From a checkpoint of a small transformer trained on Wikipedia: no biases in attention or MLP.
Each number is 128 + 32 x the weight over its row's rms, rounded and kept within 0 to 255. Layers, rows and columns count from 0. Numbers have three digits each. The size before them is the row's rms in percent of the matrix's.

# down: layer 6 MLP down (transposed), 1024x256, rms 0.058, rows 679-731, columns 0-127
# up: layer 6 MLP up, 1024x256, rms 0.233, rows 680-731, columns 0-127
down679 090:136150105112093093120155164161119125122197114080172103131101111092143126142159086117151107157159128119120125128125107126122094139141121103080131141089105077147137126217161150142087147111190123130113132099113153171154161121148063111195135167151138161133121186125171200111142183084151154140080124161151101190142086173106108088165106131131135120112125123131143108109136100029123146106120
up680 100:148124108205167196129134141159129122168125102155159166137049076145131148099102156106113129157112179091140159161114154142128156112112154186196110118133101164158128095201077114048039148092137137119154100122144095103078102172116158118156083137152067136156083041113132123116105157151118170157150081069166149133124135156137164130102165163066119089100156104155131146111117119162131158104127
down680 105:118125174156181075150126142130063147137133117140077177104174176107135111111090135119120123143164146165226168133121124134140185115092184158152132130098109170162086138089101102109097103161116166129143077123062110094155162114081135129126157121214108154166115119143130132131082106114188127150097099144140100100070129102147125184182164180097030100150155143047132142093142178104118127090104
up681 096:089144081154099158049124127129120163158132201137103121109128109149139076144091097147134084093111160054161133175126127142158096171128135117120185116110185128103104154084131110108097119125118118111173151140106139121149115085138102124129068089122135071175094086136079126109075174130156139160059131140150122112099158150141124132166099076128123183127117167177111194092138148156068125100075
down681 091:146074093140137104143077141160171109129079135154145139132147146124138095103145130128157168145158160155107130155137176180151081139100185123140129171109149152164151156149105131126129071059145150126169111147144169098113089105098120152094172097160070167155124147109102122111156140075156132050167097113138141110141129151149099123111147146133139118156117112142095167126158168119102112111088
up682 106:168190116102119056140176106142172160121193083157175095178079104152182175110100142118124133128176138144177133120111081112112140144084119123146086170104110138126124148146168084115126127080140149082118078147142114146127143102072148177161128113091158152149105136155124172173195131174082072160087137117123083153115098173143110118094129100084156073133115051145102110132071119090164142049171
down682 107:155106105115100118162187124149128166152162085127140119103139141103146179074112100094153085142091131148190108183093103090151118111137150102134148135136152108110194131130125082084101118092137120113153192135152112088126126049151158103094192110106124137137142160156202108126170085149164146099125117106134071139158194128130146145112157125069141160094090106066068124060157142112154130161156
up683 089:061094160124121151143107118089110158157123098170115084081171109145093114128115075093175173129142135053160145088180173136123150175072114145141119127139169158132113087127149132081085097120129144135150081103156097119134119140196141135105156143087107157127139160149089094113141136139154132163107104170174171084127081091122121129134134166141099165124133135135102189127176090112135153152199
down683 084:091184135158114159093119117100155138097113138130111151151125114183115136094093098117122100183157128094141166200121104139116108100090161103073126095144135134070152103170100146123087132141110150132162129072119163015045171157133163142139104120087120178126111106133116094176151132111126110087120157211129129129161142179150071115192119111146110101132067169139075138140118164118164105101075
up684 095:117180092122061157132151145126080129165042137182177118146120145131158131160122125116094084142093095098137119084165100116154107105163138019083131146128132059150107144133160182147100126207146163106076075163159135148128180157095108125082134089117160150080147149107165096158108128097140111104117142122124092104167182145120154107162066166106182135144181127121147124108164167134162115146181
down684 093:107053086117137143104079123136111150147118133135097092130074164205141160142129163156081129164161098121141080158157087072125084057164094083138105161141130152141191127127116119081171111078148192124161111183136093113145094148156106141129166106139129148121157150109157157084135151157142095138150142093084196144170117127155139129159150168103108126096160091168105100134156229075121112115158
up685 109:106126135123126153135175104161111133172097166142159127159055138189156137098138165106127153156162116166094085151138075164118135110178098142165119098111131160121182095107141183096060113087117112120132100134075116183108126138113119130138134153080134174106129130133138109143140169153106110179083101125106122093162114130089113136115101098130137092127093100152113123071138094128162198174147
down685 113:126115139135168100124135165107145112139141103142108096053113127078090134111188073122091202127131166089180139127026091077141125133106150154070156117113120129122142125124117105091163133142102158092103099073134133140180186159120115155121078204129176089111069164121103108126112142109126081136105094128048074114117132146139144177113104143140183095115083168142144151134100199146149117161107
up686 104:168111132144110130193095124115149144104189109149143115107121050137167183153158102101119125155163151143171162152157044164100096106103180140132177148088115118163116111113074179107174103117102096128167132102123134141110138132108156138117124134133081172198158187139190089100146132198157148147145062142114107125120121166080117079049047157150183136125148108129160122107102056177112196125128
down686 094:176099149133110116112166130119104108066110140126164103106119187071141143074109145090079126135116121119147187144140108123132141098206098116105088090098126133118127131082165166113168161119090154152077126100103162155128168124094162132128166155126087192082132171111151141181123131099115131087177055093141103125118107116108112100180134104175065185126128132123096144117147062183136106112116
up687 092:107177166124093147096119092142061118098101095089147106082120102160098077132118161086127132144108119108194132139045127140105147158109126079125068106134127110120162093234118209132105149125071120142146114101126137076160082145154204162129123134095132125128136063151122091129089142166066202112137141109125121119154186143062076121120165126147094143070105181128134129121145151130163122142137
down687 094:144156115104064149152202155120076114160139127098142220149118151143128110134158162149071132161148108092185145168123123193141164160084110105079132122128159075182102127165111129132055067124093127136100137144129107118121116115137110157107120140144152111176110123078102115164110153123114154124131138165119151149100151114143099110115148155075095103133106144159119128145124099070102112139073
up688 107:113089126122146169082124095120101121132153152089150112140089171177201153132068122101123152163085170149157122136123126193139174111124183127151099103140135166086096148088140126113097140189091134139081165135180147084144074176140146110166113116085102068125167090113093139118153101088105112183058128122165092210073096140150093084077100099152094137148124131099145150104136105107116157186102
down688 107:089161125129104176191123124146192122172210100147104112149148092137155118129101102180122131165112121134124091090110062076160134110127142083131121034115153169139137129163133109116195106175145171139148095134167048140115118142163073092127143043111078107122193154111173166139021104135109067083092098107125115169138141101121133156144111136157104090110124164149165141109158170159094136111130
up689 100:140080088142058100122101192133083117110080095152150132204067114115159121117102087093145124093107154101087138173132161085122129146138120116063137160118137105132141111131133124149095186106094159185104119153167168116186123065127083135168157128189082154123109112134085130169192132115084125173163103074169094146088143128132166112135163120045169109161087170113124101118116121115097124118096
down689 102:188130105080108155157123147065123133162134109197173111096071100133123127150154123162140043111106155149155121123129140162127111098156114088120086127071106126171115122060096116198118122173089143206166183110143172164169085113126124106133144088168151155101122080126054125184086105127165140120069177162117112147148134107128135136097133128118119095157064103084124153122173173176078149124166
up690 101:143140192109100094143151114130116139148158138105164098135093134115175106119131146146091102126076118137116052118157145165140100080151101107102118052133126137110091155110120118143091131150205093131093189085201132156122095136146129173116141073150124163144131084158155093070155157151104109087130108116103158085147114156186160110098077095166132097097152082126117126125216117112130106150094
down690 109:145120063075088160083117163157143147168063070132075170124153126100127172171134081115150144143129080129143175110118123131152128124142093150125112186116124078187115149179115150103121150131074127095105110120052106149124160104150112095174107148071130173136087179140102182167143147144157140130126156137157128194127149124142092115136144138072146138118116109128100108123087106071124120116110
up691 105:149168097144089100134140119142099094101101083086158048106113127119146095136080132163142108151126143107107112136193113105129154157146157104104124122119122098166095112172161138144155165134166101105069143152145176130127120090141174127154121182178137115167132165112150067171092174093164142090130146088127106136076145074093109123117166152114157151128157139076155129165112059096125144074193
down691 109:146146118147133116107160128106167126118089153099149127093093115186059053138111152162079163171112071119124158200189035119115126124142160099088105130130159163167150148187137069181146167163120099126108146100106106056116128109101205124099133157152140103049075114137151135159146063130098136102085114084114122145096120123162078165172127174143117119129172125092129155170117132103140113161125
up692 090:105135074094071115108067104110148110071148129092100113161126162083127102128150146101129152080158143106138096153144111128102113120131110182139056181090161122078063135101131199109199123114168209144088114111089149135186119143126154173136122110086124208141149090122130153153135143121130128122146122139114184096164109081118087135129197160131157167125164079122148110159125116114162096082156
down692 094:141092162116125147166135176188142064129125153130145125141058198085171111176088120065086152137111148029105131137136083077117118080124131158102105100108114116145133103120167097085124188128154120096202138142132114130126083119143122164167095141143133113149105117118154169134029089183114132139109143177141110086113107091114124108174084183133150097114147122183101147085108106131043085147115
up693 096:197108131158154194104117116159116078184120150147099138086147119133098093106090190086054140127152086168110091116107095111103109100130121114110114186146170116062071127081205083102174136146081129135135160199164074100118083108166078169129104100085116169146154087136138175166158067065129120117124118069126133116136080098140140164110107122104131077121170138085115125141123130202110120135112
down693 090:062112162097134129183170098063147203162141110130196163150153130150167187140131133118142117158148146076135178105156166101105135121123145077178143106147110120141149135079081123194073146126156145136108096143128140096127179151138115086124137124121163168154140076112168090127102118156149123215163134141180074129117094148138166100098159155158121107106075134141061132169147077110157119095184
up694 094:189182095120131119127101132157161141187232120110142142110115108104136164165140134126106144162122129134128092063145116159146181139143121137157107154171103132100178093128131188134130121149116117108120120142148132202099108093137099129105114080121171110087162099060169151150152164154129148168134157144162025080165127101145151118106129108060131199111126179118182151098169128109143106128121
down694 101:112143132148123148186077138151167061158128130131164166107120105154136164143091105125176114153145127103199128122181122194163135113155106133103160134123137155165165078181123161164106163139121181106111141132071187126104128127065129081103131113101056179126212129162098087146165113143101096120177131096124092086111166107143076058120117150114096057166154158097087142099138137125121093109149
up695 109:178104152111102128129071168107142136117122158102120134121106106125102131178133101192133056123144142137123075116151145065129127119159142130059145171132109158125108174159140107139124222089155138083164225080186147111108134151151142161118106131115113117185111079075172171150091150087112145129101129147107147110166179144146103155136152100091118080056094132176149114144131145191112142118142
down695 100:145177138077080112120114118159167165151156142169048160107166164176154187107098127129135122127148099108095095161131161191146116107096124118123115185184131105128112106137157164146096135135108162103107131173111130130112153161120156107139135137079120144152099146097101119089096185082091139106089109064092153143188145119130142120135116157126099111146117131155133125218144105129119133082188
up696 104:101063153170143146138147145184129168156161115124165122116112093131121095142144126102105132177176152148116136076133144062109085088170104099094129105109124106149150159160139133166106098125078084103122139116117115145113150127087090075151154131158120066109158086086114146146146109166152112103110131155161111147068127137150137127110097132119083138124143085154174125099084146166195153146108
down696 094:118109070097129156149161159156209166158100192176149122162167112078107095102128100098148160130161145100116101088112145192135134063148061147094130183136142140067155158107159140163102113100153140092128103176098160100138097118107092154103107108095093116143165162178071103106120160146065167088152117102054155117180114089107135138133085102142082124195185175192156088193162050164139154116109
up697 100:135140111174160127125121126116157116102154127087149120161133113138173144125148155154102191105103101140075149202102136136157159116123137224123108113080179127101136153164170097144081122131107148134113073142169132108196139118192115141128088096102110132140136147105159167135140154069193097127114119193128121145120139081174178122136128072150125098174167184070116152186124133109181153110120
down697 098:168137123126105117147136153144105163088089053147115088125157102157122141173200094194130150145085154148128135146104114093163134169118140144175109136182151180166153188155124117170113155206148136106173130103105152104161113141078105117072128131137081148141114107141105090067116111091187159156075102138108123073149117170089101049115145097147119161171104099119122126133059084096172100116147
up698 089:148111165108153133122109113129181063095157118098098126177139150138112189123107115083088100136104142117110094153068144142116054159169128133162176108116128119201106161146142097133101171139122136140166112133155179144079159139078122192117073145170111109125124122042151120143068121158128141153117125100156154169097110111127147132121106160099165112134116118110109177099158065120074116157138
down698 089:132141137153093125166173185156113110129135137133149175105135091135153133127159098157132136070124160157064139129112113114070117086108119184117101149095066121083139035138123115234118125167117185172106173092094118143146106085140107111165225156164168116103077142140099109182192129111091134080137118137169108126140145150093141143113150071170115105133089165121101083111160168096168132112102
up699 081:078123097092123171149128149112140108095120142101173145108161185136089165181147163105078166137129086165116094023115117131102138117109159131137134120112117144172104110090097142123186125157191155128118168101175121118131147120130191112160104139112145144134204094154100169068110154163098185134131122115143120133146134191158147160132104088186140174102085154128123099126148139138129075131081
down699 085:110088148160067160072095100142100116129147160105100175146146162085130149138146132117068154130122095138145153113163129100136166114141109088109078109152149113138133154152079110165135130127157123142083098139109092199185106128085179122151126157121150134102133154170074080133095155098120109118042151063143098098139106171125086055107119178144175099147153160114106124144128139154152159164155
up700 098:143178143143081133135161060160171139064125124129117067159135131117078140143127141116105098101152107113155149177096144141101179124131136140178125148118101114110137075086150099110140123098110086117171077151108139151126132198137199161148117135081129122110108124108084122107138116121111179138133118098132123142129124047101170189104172062109122201140187075167116142104131183133190114138117
down700 088:103100103122131155156102134156138132123183128137140132096106122115137109103110149163125153113169131161112102135130138108108122146103101196141189145096125138136109102122093153169117149182139116088122179120107141092142075154085105129110123116126093054129173160043120127132125106087172106068146140150182063102096101121101141066083204122135138056182074156114201099153142109132149113129133
up701 109:096142175161097135061176115151109120147092174150158175173132102125089154100115171118069090155117126128105121118148193191113187085105107134086150156157113139121114136126093143121127144129161080185146079121130106081173114048161189137123106081149150142179121130141102159142132203106145113175159112122174104119129113121130098139159191134126112085117096105107153161177152171150095181093106
down701 117:125134133130109085109113094090099060178086165088101117157140135121130090091174132129109148082124137139149140136127204137133110117144097141076128158079101187117159158063120115167110159157137159116158113125104093169133156114119152100122135108200161169174114146117112155111126140114080084132150123111136059113145145162081155100159139195064136188124121148194174110079156119097112109126140
up702 104:076175164159058115080113177083110139131084136139170131102095144127115135154092132164096142155128136098111101123144101123116144126106106161102128145132112135157168128187096158157156089161164100190101106086124144128123161104082148084161182079136062096176170137069151155142140170109150173151146097126144110093176142048139117156174193170125168163154216162121119160130168100172126082067089
down702 104:089083184106130142104113123166100177072093155106123169104106111182137135165150133157106121106187130157077110134121088135152115106146073124074120133118078130101173096125055142205129118102179083162152134146117141140099125136052109120102132131082125113120145138120165203071181143076155151142118132112138120089207097102150115150151181162112140062126117062110078162073088096124087181088116
up703 109:153146053108161082140119177130079159126162108169152090127135124093118096153106123142102150157104162129125153104091222137110133095113080139135096092124076167167115145171090092143072140117152098070132109171167103113098136131174155165160123106144109091156070105116135144123138173062172147142177153147128125126191150125152114149121201174157108239122157141119173154115113049109149107098150
down703 104:130126127159117102083179075143117164126164149106148054121129117117132128065115179108103176094144102121116125158076092117144132145145034137168115091089135152132087101116115119103175118191139091119086142165088156149148129157095105186145151117082116156121082179162089228111126152073141039150129142182109113139176107162112047130103142145104137096142133192181154174151146098169113140107101
up704 113:098070163170141128100138136171124099116134162113190181152128165148082112179102087124047127111108134116135123084169158186154139186172120100133151083117081085169164148122184113134133176118131125131095117188130139132106174114167112148146117125147163127119151111130111096161111100091092088172048063058158148082165143161128220188102112105136093149179177130145126128191093114084133121107112
down704 099:156112190139145093065150111149114113136165107070131115130142108100170065125137104165143098136116181103096126139152098140122179163110134081112132092146106089109182110094097160101100120145099172109088101124139094090130143118136163078127119158091131065118102121140122090106152139156130083092160110143150121110080175111151148213070139131118160180151142116145156134156126213087112190120144
up705 104:095096091139140142120153158146145100119115133089080135170120147190099161099091136168191109155105072133147193136099096128128173137159099169091147113162165110113095115073096100177152153111145129162099119166151186149133068140117155130106111139116174168160159165086134150118105070170127105099097167094153118112135149090100108146164075101160170100083107165152104157129080127135110141143128
down705 099:093112149054138174153196136103168104129121123080152066178127118140120078095117149116152125106166063114171138125182123086092154180141095176109137147139033093067100132194163146121160123134124128132127107116103149059123130157146116085092156115140150067117139151104134204119111078119129104126088128166103139138136132059083151132130121126131117108161121107152084134189094129088117119199141
up706 105:100181090146122144089157152134185125152143183134083126150154125083115142132096099101161168132161106119058139119142141155153149090136123135215150150071121110112209141132125116099101137127084068123127090116159078091182132113141117131092105119102127144125124160126120140108129094162143166105165166161090164114137122071163114119134137122154093165107083144068178112193134166180164137089030
down706 101:096128146146065081108122148149143111147067121111118170136100105093177136098165104162161176132117184130131097154138158151117091179113179152153119176137089130109116080160130147179170108110214141142129129107080168111155138145117103118146163147158110145183122117123102185132131143108120129110139109186138119093136069172084125123106109127149142139113154129123088097097123103086139109151130
up707 096:164128121119139119096150104112084178121142126109170126072065137099145164104140139126118129149137167133086078132117143117177183083144149148118143127142109126210043169146092108064138150127156073089141173144041106109141201138107164135126141122132115127143079095164144190155116036093155137078149121140118106128111135113162149098096088064149148140133183064134135089158135195110100095118139
down707 097:146118154130141158130117105145125120162121098143107128069134163070130128102180117125121128105146154138094182143099130128094111070124152171172132115122092145117071146131127108068120179191155157134185105111107139126159108108121168140099121197126175205069141081114101156092157161153109125087146194118078111107149144164125171131137117135145123182090094164138151159079114128129161146083108
up708 102:110125097154095193093095143134111170212148152127144095127108147098067126136182118092122103107137127133117144169182159059089148102146138124107131130106128151102141136095156152134165078118168108159120125121196125153083133126153099132119124152113087188168130098123143168063090158156179116128104228132157142138057152126055102110114135128105101082210144144153091089154125138093088119145146
down708 099:048088123142137117115169113149170137142154176133137129121185149120171100145140156100154185168104177156163076115090169115092109129067153077143120121176139092139121104155070102137142094093120132156105126138074082109090087110151133107126154140068198039103137155155154122082153168141096164180159130143184113170136162173141188113128124173104113060204144179099097139094139136155182108133165
up709 095:139132099140110143115096119058157033132136114105167092128119156110084121178168089129113155114173117133125089130159145095098138106117126115129116056141157115147128113131123147140108118116075097125134133190113200077155119090164117126138116123185108101120189140123102031148124121176184150089122124098193144150123157065154179163136135082126175125134115155148123155076180089155142112122126
down709 098:118123108123134144141181166160108152092154128113105104089118094161064127118131055159130134103140123105124139146130167169138101178149072127138124210211090120158163118109158077098105182120162099195139073165115140137169080142100095135126151123140164122182130108094140105164095158117124156071108126097139144109104143078150140156136161158111097148100109117150130128107130183095110121128114
up710 094:076102150006142136118173100093136150136118096146130138116102160127047059130156102091104118149082173099099147068155119121154135069115156150143104129062125124198145151104148127138141077133154108126086153186146087157162103106117149132159141090156073112113123144069190162117136120132169124169100117088134152146148099093114172151111114111153101117149124119086120125199120092131104088143156
down710 091:118159132153144135111130127137144136139114167111089149136081138125186095149159128144109085067149092083071190116093105046119126132125139151128166074136121141136052186120120079141106155121158103102116116089103135132167114133114094144150084147141168076177130118133098171152122155125122088190122137151106107123086100165170167112125173154128119163131091152094119136155042117129136181088149
up711 093:100074095164090117129112113211094097120141180119110170109115143105110189141068139107115108106136122116118140151172075121153073118181107092164166177102154161104135075118165125094167160153159173134102092188057154110092090059097085177120081128150103100113148148140101130158117147128171073145131126140115111111145159124104141162160113144132086125121139185121127088090076057095149108124126
down711 090:125107184089066109098126132152160158167160116105177155146146080130146097088130089173098157098078129058143075059125093046098101157166124096071159115144138144121085141085052127098141170204106150071090136156102150177094127168127072142135126105130056133153162123156110107152158129145124156139089116185072118165091120105145149114110109125149125198083183114151148152095129140114114120147122
up712 108:129132180135118124146164134119135155115153092126075122157085125099135161098132058159096095110127119131121077147114127155141086131055120102079116146090133105081101068156063142205110172057124155080146156096141155156095173173120160138125155179217195092089097134159164120153187160163116160133123149113129145134121140047138137105098125180047156195193154190101108094112117108100132153111103
down712 099:154190148095142102119155093167098159138193124080131114121115141118209130174123135139172095149081126099130078158155087159117176095152124075118107095122093166160104081166129090152106107116122110143103166150125078160110089097118092133159139142127123164129083116128110132131157078077152083190115101104092086128108103110104109145150055195074166166090119174138112119125153146123143052138161
up713 104:097120101165156137117065136165096156079120091114156140152152095166102046136108082136117151168128095212096137133139186125167157170120086134098120068097170119172088143160144230128150161187190190140100138080120139119157103089124171098173124067116106132164126124121047060141167130112129109152178088173103150128210119112146109121086121106166177098169128198112114128153126152101161132125116
down713 102:170103142135132131112126146089142158144117140079124161159147104124064095083105133099094132116072105090083141134120103136156142107190096121130120110102181118123148083126117137140192137159138139097154178126092090122162125055102139089117136114124088140089140142127096101102164125049133079175161100126135084091170136139200123112142105138168099106120076084118177099130182146139147131119165
up714 087:087163127178111141087148155112062128067101105155079060137159183120108122192117109110137126103114120125076090129126159126157158156143162136160187096123152130156134090144139100082162181180167133116162104193195129158154108119100148141136184134111134099084211134145139111147109138123153185144155126189079120103134165086060179132185139110107155153157095151156170095050173117105103131140131
down714 087:116146077173066122121133163078121215113149119162129100169092091127131147125161164133115079150153120139113118132091162080102142105109175167016093164102090133195131097081129104058177190120098113070130150126113118089119178050169162140165126181157149160138117163128130128084130090176131131088095121143144147130058124083114187141073107125101115109121128129107116093144129130087124123149170
up715 095:113087109134139117137116118155185131148132119186140115142083120145073115138101105129156073140180167161153108156041133111139097095129186117122094074185094066093160072147154124211170086155121124128126171103193170104160117171077134143122117145130124122140172132155213157159156167134165112150122180133168164117104156180133138169106099124162077128122102101082121077118181057120171122101115
down715 092:140131155146227192116098076126149092111059169090134129175040143117109149166149156107109126133093136150133098149134120149146181150110113087132181116168154212106154104129148105103181097178130129155127105133147145140059098095165146117164149125158095134108124052132099144172094151110164100118085104171082187086161101107089142158108140166109101103126115131102077086136195175117117127146112
up716 113:098163131098110130113124147102156095110175136136090080111146120075152180114101142098121179099136112205118071118166156129097109079071151137135087130135079170098166126095114126180133072149183044136130062069153118153140109161183175185146158152122149115122222119103146077174165093141131172102125087161147198172062108153152151119098132102120130138126157167137134184182137088071119128153127
down716 108:071123139109195118133082107092130101153127094157148137134141176111094166125193128169127131090141111061163174102125192114119181182142128164114176128130085114088159150120171179120134110063113111156101100137119142080137093037118191120142119091162108088136115130139107171108130113108123205123073138133073212135139158141114155116122137128112116150183140067147145157156097184101132131123100
up717 099:162143102145104128131070137144144158164140124200161099090113146116151105114181158121182168136129095140112150090101118101069132109120120109106152137081209125088110094111135125121121095150160132104077108191124129165147102086144138118161161123053119133158128195108112100051147092137201074073147119160067156165138138172111183123101163140119147114080119132126130168111067111186129113116134
down717 110:152179079102148080134120118142096156115164097056100123146155139103101132085065087147137115100093180096094112171133105138192155170190106105157153088151147129148166110173107134146124148138155120096156131084105131118078143131135082155154141150157117123095156084137162169169109137103111132186154149154170154096126139138094116087146158112123170151150200147160138117184178146095060118112135
up718 100:093150149068130130154122175164141139173060107161145094107135037096147125145060133058122138162221163138177152180131120133075111134123160127082174139128121111137074164132131117198136068168144146129181099162082139146137174127109127072117147079161120152147078093104155127185076095135107140139122136194102052122139129139139136103096143175130110146144161119149110154148120108117097075106133
down718 096:130131125122129151051064154170088142152066166177162155132159177121094149137166108125128141156089080113131140113127102132085130135103124151128102171151085222164128094097111096102105175168136081108154188159123109158128159131178157141168135174122151111126173130125089136136100123104100150085135139134158219112072155121160149099084096080194124143142150140103132206089117139065127104078118
up719 104:150123146122151155103139130133100116103137159112102158146117109123078131063196154129117149135112133063148072156156109151083150108085161149172132118144096152135149101120123065097100057118118117104097126126182183165104093113056171136086124174133112102130160122123099150156193127119158063114114193138159150073102179141138168169091099079147144174134092124118200090167148176138104165173146
down719 112:116155099153128097142102124165144177178129116116179124087128167066154147172071078144159099108130106137154128098143151146140121129173123066101162110101199119153080133183147168157145146152076138100136133153086082119150108096214093123166098093121181119099161117150128123124078071142159128140115129112150117241146150101070158060138154163143074100095203144136076142110101139133134151108116
up720 093:122176142067166116106087052141068177191125097140155132114128119119115158096172164124137110054128105145092107130080110131104121114127155160137160120077128104188113144120106082128139133185200101111171150111130084158181101168133157166109083093181115077162166196061134132114154124143112139126130096169123157112171130138141132116131110110088134142141175102087141137157119115186100144157120
down720 104:107137114120109128115188178133192100082117135114088123130122139125111136150113122128078154096099152139108151089187156045114133109142070126116173105139113146099108145131125149114155098156079107154080110121140155130115140090159096085101195211158105157107113109174175063164101126102175109063119131100202143131191110112113132106100110177123129082124085160118180138104196106054112134132107
up721 103:134168107104112163139148156228168132177138137100108155095070125075111128166121088112145121121107077146195128136136140179134138126149133168106125082167129103159137181184068187157112098132116111106082185094143100065101103182108121088113137091058142063114105084086188122111153101129116117132156167167116131078117182186110131150118154160146131078157169180160091097118218115088120071102127
down721 097:152112087132073149138128126233100196185180127107111144153065115144121134131190112142093123076154141135131146123153156146158080135174070072128133131095141166088134093096108073138060157143122122058064133136109133139145117125144089169118193163177118139141132162140130153169149083062149116086090150135141117149175121185093115122116161156089091122181122145166119084116122146141157132105063
up722 107:111139123174184148105049148124123107119089137090075127092089105101095189122129148110103122178118160083055128145140167136132241175144206218082096077110149109158176127119196116106213137114125110115078144136169067090129129129130077080165124114109169122105130160125151127143136117145169144122093072176075085150172145126151141117123109116096116144071129121144080104148146093122152131171226
down722 100:121137190162123169089138126132149141133153185094128129115115110108123125126184107087114082137138170085059109160124132153159144175131166172166117138110106189149181126118126146138174170100154156087133201110099131094169161111077126106102120145103107126164085134143126116117161103126141087117137144122099161070129123184095179126133115118089126091123132117136115120154145105169143169164116
up723 085:069190147151104060107104151134121085100163150146152118159164133144142130157107160148098097161110117089069114084112111137089143069088163166137152178167209126115157071143113096069120099099137140167124099183160061122104102106143127144115141117085087137109081133143149047106165169163101123161148151101079092172142181177100122089126080116113153118140168165093111100100098169167170124149150
down723 081:058115094116183078088063076133146090112147162093114100109152153144119083107130144099179129096049112103193056128202173065120235169120127107072141145120171145192083125114121149069109145111138121081144102100128154067129187074136138120103143132116163151130181157136091097096092185119135138128098170161118175157129083114104152134116126133133149143137158135145150182129123144111178140180141
up724 094:133124123089102189168151137157169156098112170186143132130098162181151049119143125118128071151115120124092138159125098150147119145131158121154083106107115109170101131092079140096121178153127124104212154082133159120115151159067160142093127119143177090100149127162130117208103133156175177145089178084162116155154114086167183085105110166095105091160191127199132091042111110098119114104094
down724 095:149149102097085149092168095104088112129151105111146145103118100177104149102161115132148154108182096185095137042133125110119137122169152132138164130125068109116189111062184108076174160104101098149172152158125140138071139106083142099142139127094136156214155091101094156084144186111130155144176077103155152100164103117062086161140144109194170067166122088152092104156154148156118116167130
up725 104:102144100177146122161214122064094146115145129108129158159170092135131104130143156138113060144126094117113117130229141124150120147070113065099126173138098143119125138155100118122152150090102135186198136123150085150086176093077151146170161125150076127154173126166106125148125138146108139117086106124189095076150135194116137136103177125150158092123089107146123078068156113104118136090144
down725 101:135088152152116127084155136133136130162118143134165167161103165080186125112162060101096116134141168153170146106147166110110080088104152144136092049127099109108143162145173093126117126141099100109139102156139156161094173126123142160160128133107094132193133161070104122103083126101092062051151151126168151131154131122117152130115116150153170104146160121108094143097111086174078101110126
up726 095:088159134129143120153120177161140079110111149113087127100150102080093158099162119083116141167118121141118088179136116141141117100102145151183109116188093133168188137182144172087190198116077161119088141098088157131127136105122092093153065163128117112129091131108099166153168163101126031236099111119091157129128133150095142125118132140143136124130110125100148131201133111152155104113128
down726 100:147138153149083154099090104148226120112114100153154134137086125139151143102089149146136084062117091117115121128102119180086140100125135102148146120158158110126116085098077081154144145178115117126170146123133119168149152126160151137138137188146094187150163064093154099166161100178124134110094074168176103125090147119170132165153120166112072178079169129131101109127111088143122118107140
up727 103:150113142128098099135155137134126131100141135135218138133110182146137145115159118160173144129087095101143133103158147131104134132148149121134145121096092079073095162139182160155143131163154170129084052105166137175122157102141113171164113161149189157120110099124162189166123074107102177164155098119128088104110162030049108193127072112136123130110100104088114102147141172135141137129145
down727 097:091137128122094101111176087084127113155100141172131142065125143171094136169182140100140142161090133140103054144130187126076128135156196113112142116152109078118102152092109120156109051176120154123114102074135145181085129108138156147146158145114137160157124135144163115140131075155168133084109177153132136087137150113159107148125097191125112149133130119092150180119155134150091137141067
up728 099:118203126165176126111122157116118116124122113182156090103117148143147091143130156114161166149122083122113159125132121175147176161065114125114120080102068064147109143165108058129206167123060075160095190132219125134110126128153188159110141086107116152144187109114176130107144154097154195067134122101152151164143129116131122143149049094175125148146094140144099108175108121147058114120091
down728 096:136083122106112096194120102185167133108136144079091103190099130115087185136173148166097070177160157116149075130150115148200119128110091185148154150155176148057090073129160168138122165107128168088156072090132194099149168109130074158112196134143167099149158186108122132143078107148148100121141118112150105084088096104140102163192172158132074100127104142123163102085136148131092134122185
up729 090:143165119127116102122124166156121150147140116160112125048064164124157133118182139140192110105151171110092150179149156112129153095148111105089122158145151076074117131121134097113128154089141083205108130081166109140075125190154165086107159166087129115179096115159194135171111153114155160100167159172079158128101127116124117072136158168101115191103050147125189090135058175113148063192149
down729 092:098102178192114144133086090131128147107128097147177144187119102103122139125111126116152160097098142215131174164175109159091180116139099076202168145133129142091139086103068143076132108113139127104115123161099151173069177124138141092163180111083141141110165140175094150097139115112097165231130183133134177105142090163136155073098078150165125102120097112111111102166125134101149122111149
up730 095:138164123096201190076114133124128145186151170114124132090043119093151152098149109091125192077092136131109153192139136195124100094111125109155092125095128121078160239176189187122111100161166115130118126097137112127074113102185147075070098134101118137108107154123113086137107137146106151079185196126122108145070110158153123126154150097126121107165168136081117095094081087187102158133099
down730 106:066161123174128157148150100129128115223131135126183106137125171118143160133143117115135215071100123145141137147147119038082156145056070134141146105146151080111122060152134104124185137131117153124116160103105103155145121161170165123093143165186143112161067158163116117156132098154136118128141099133128162161162084174143133161109154149113113103093048107068141150102071147154114118075148
up731 095:125093101184074080136126148207162090098148137097106128172162121120159102205153162123088135048132140134144188131140120063146155119102119111103168162115111122111160098106198110111141163091087104109105143119134080112139155148136096135167169148137109068127147080154105101118164110127138118151088075113125120116095144143151139157092105098137148106101152161144106089132111087132170145121133
down731 086:167126143114169128121158116099079135147141082098152088088104113154107157054124089126159135149151173095144090132162180137095117072162122142112129101141119116115143116169108176166105094125167191141167168127158173129174112072124159098116188141147135179175119138125189131114177138122131165112116139159198136098131101149153173090119120085084122172144084116120092133145162163124128062134161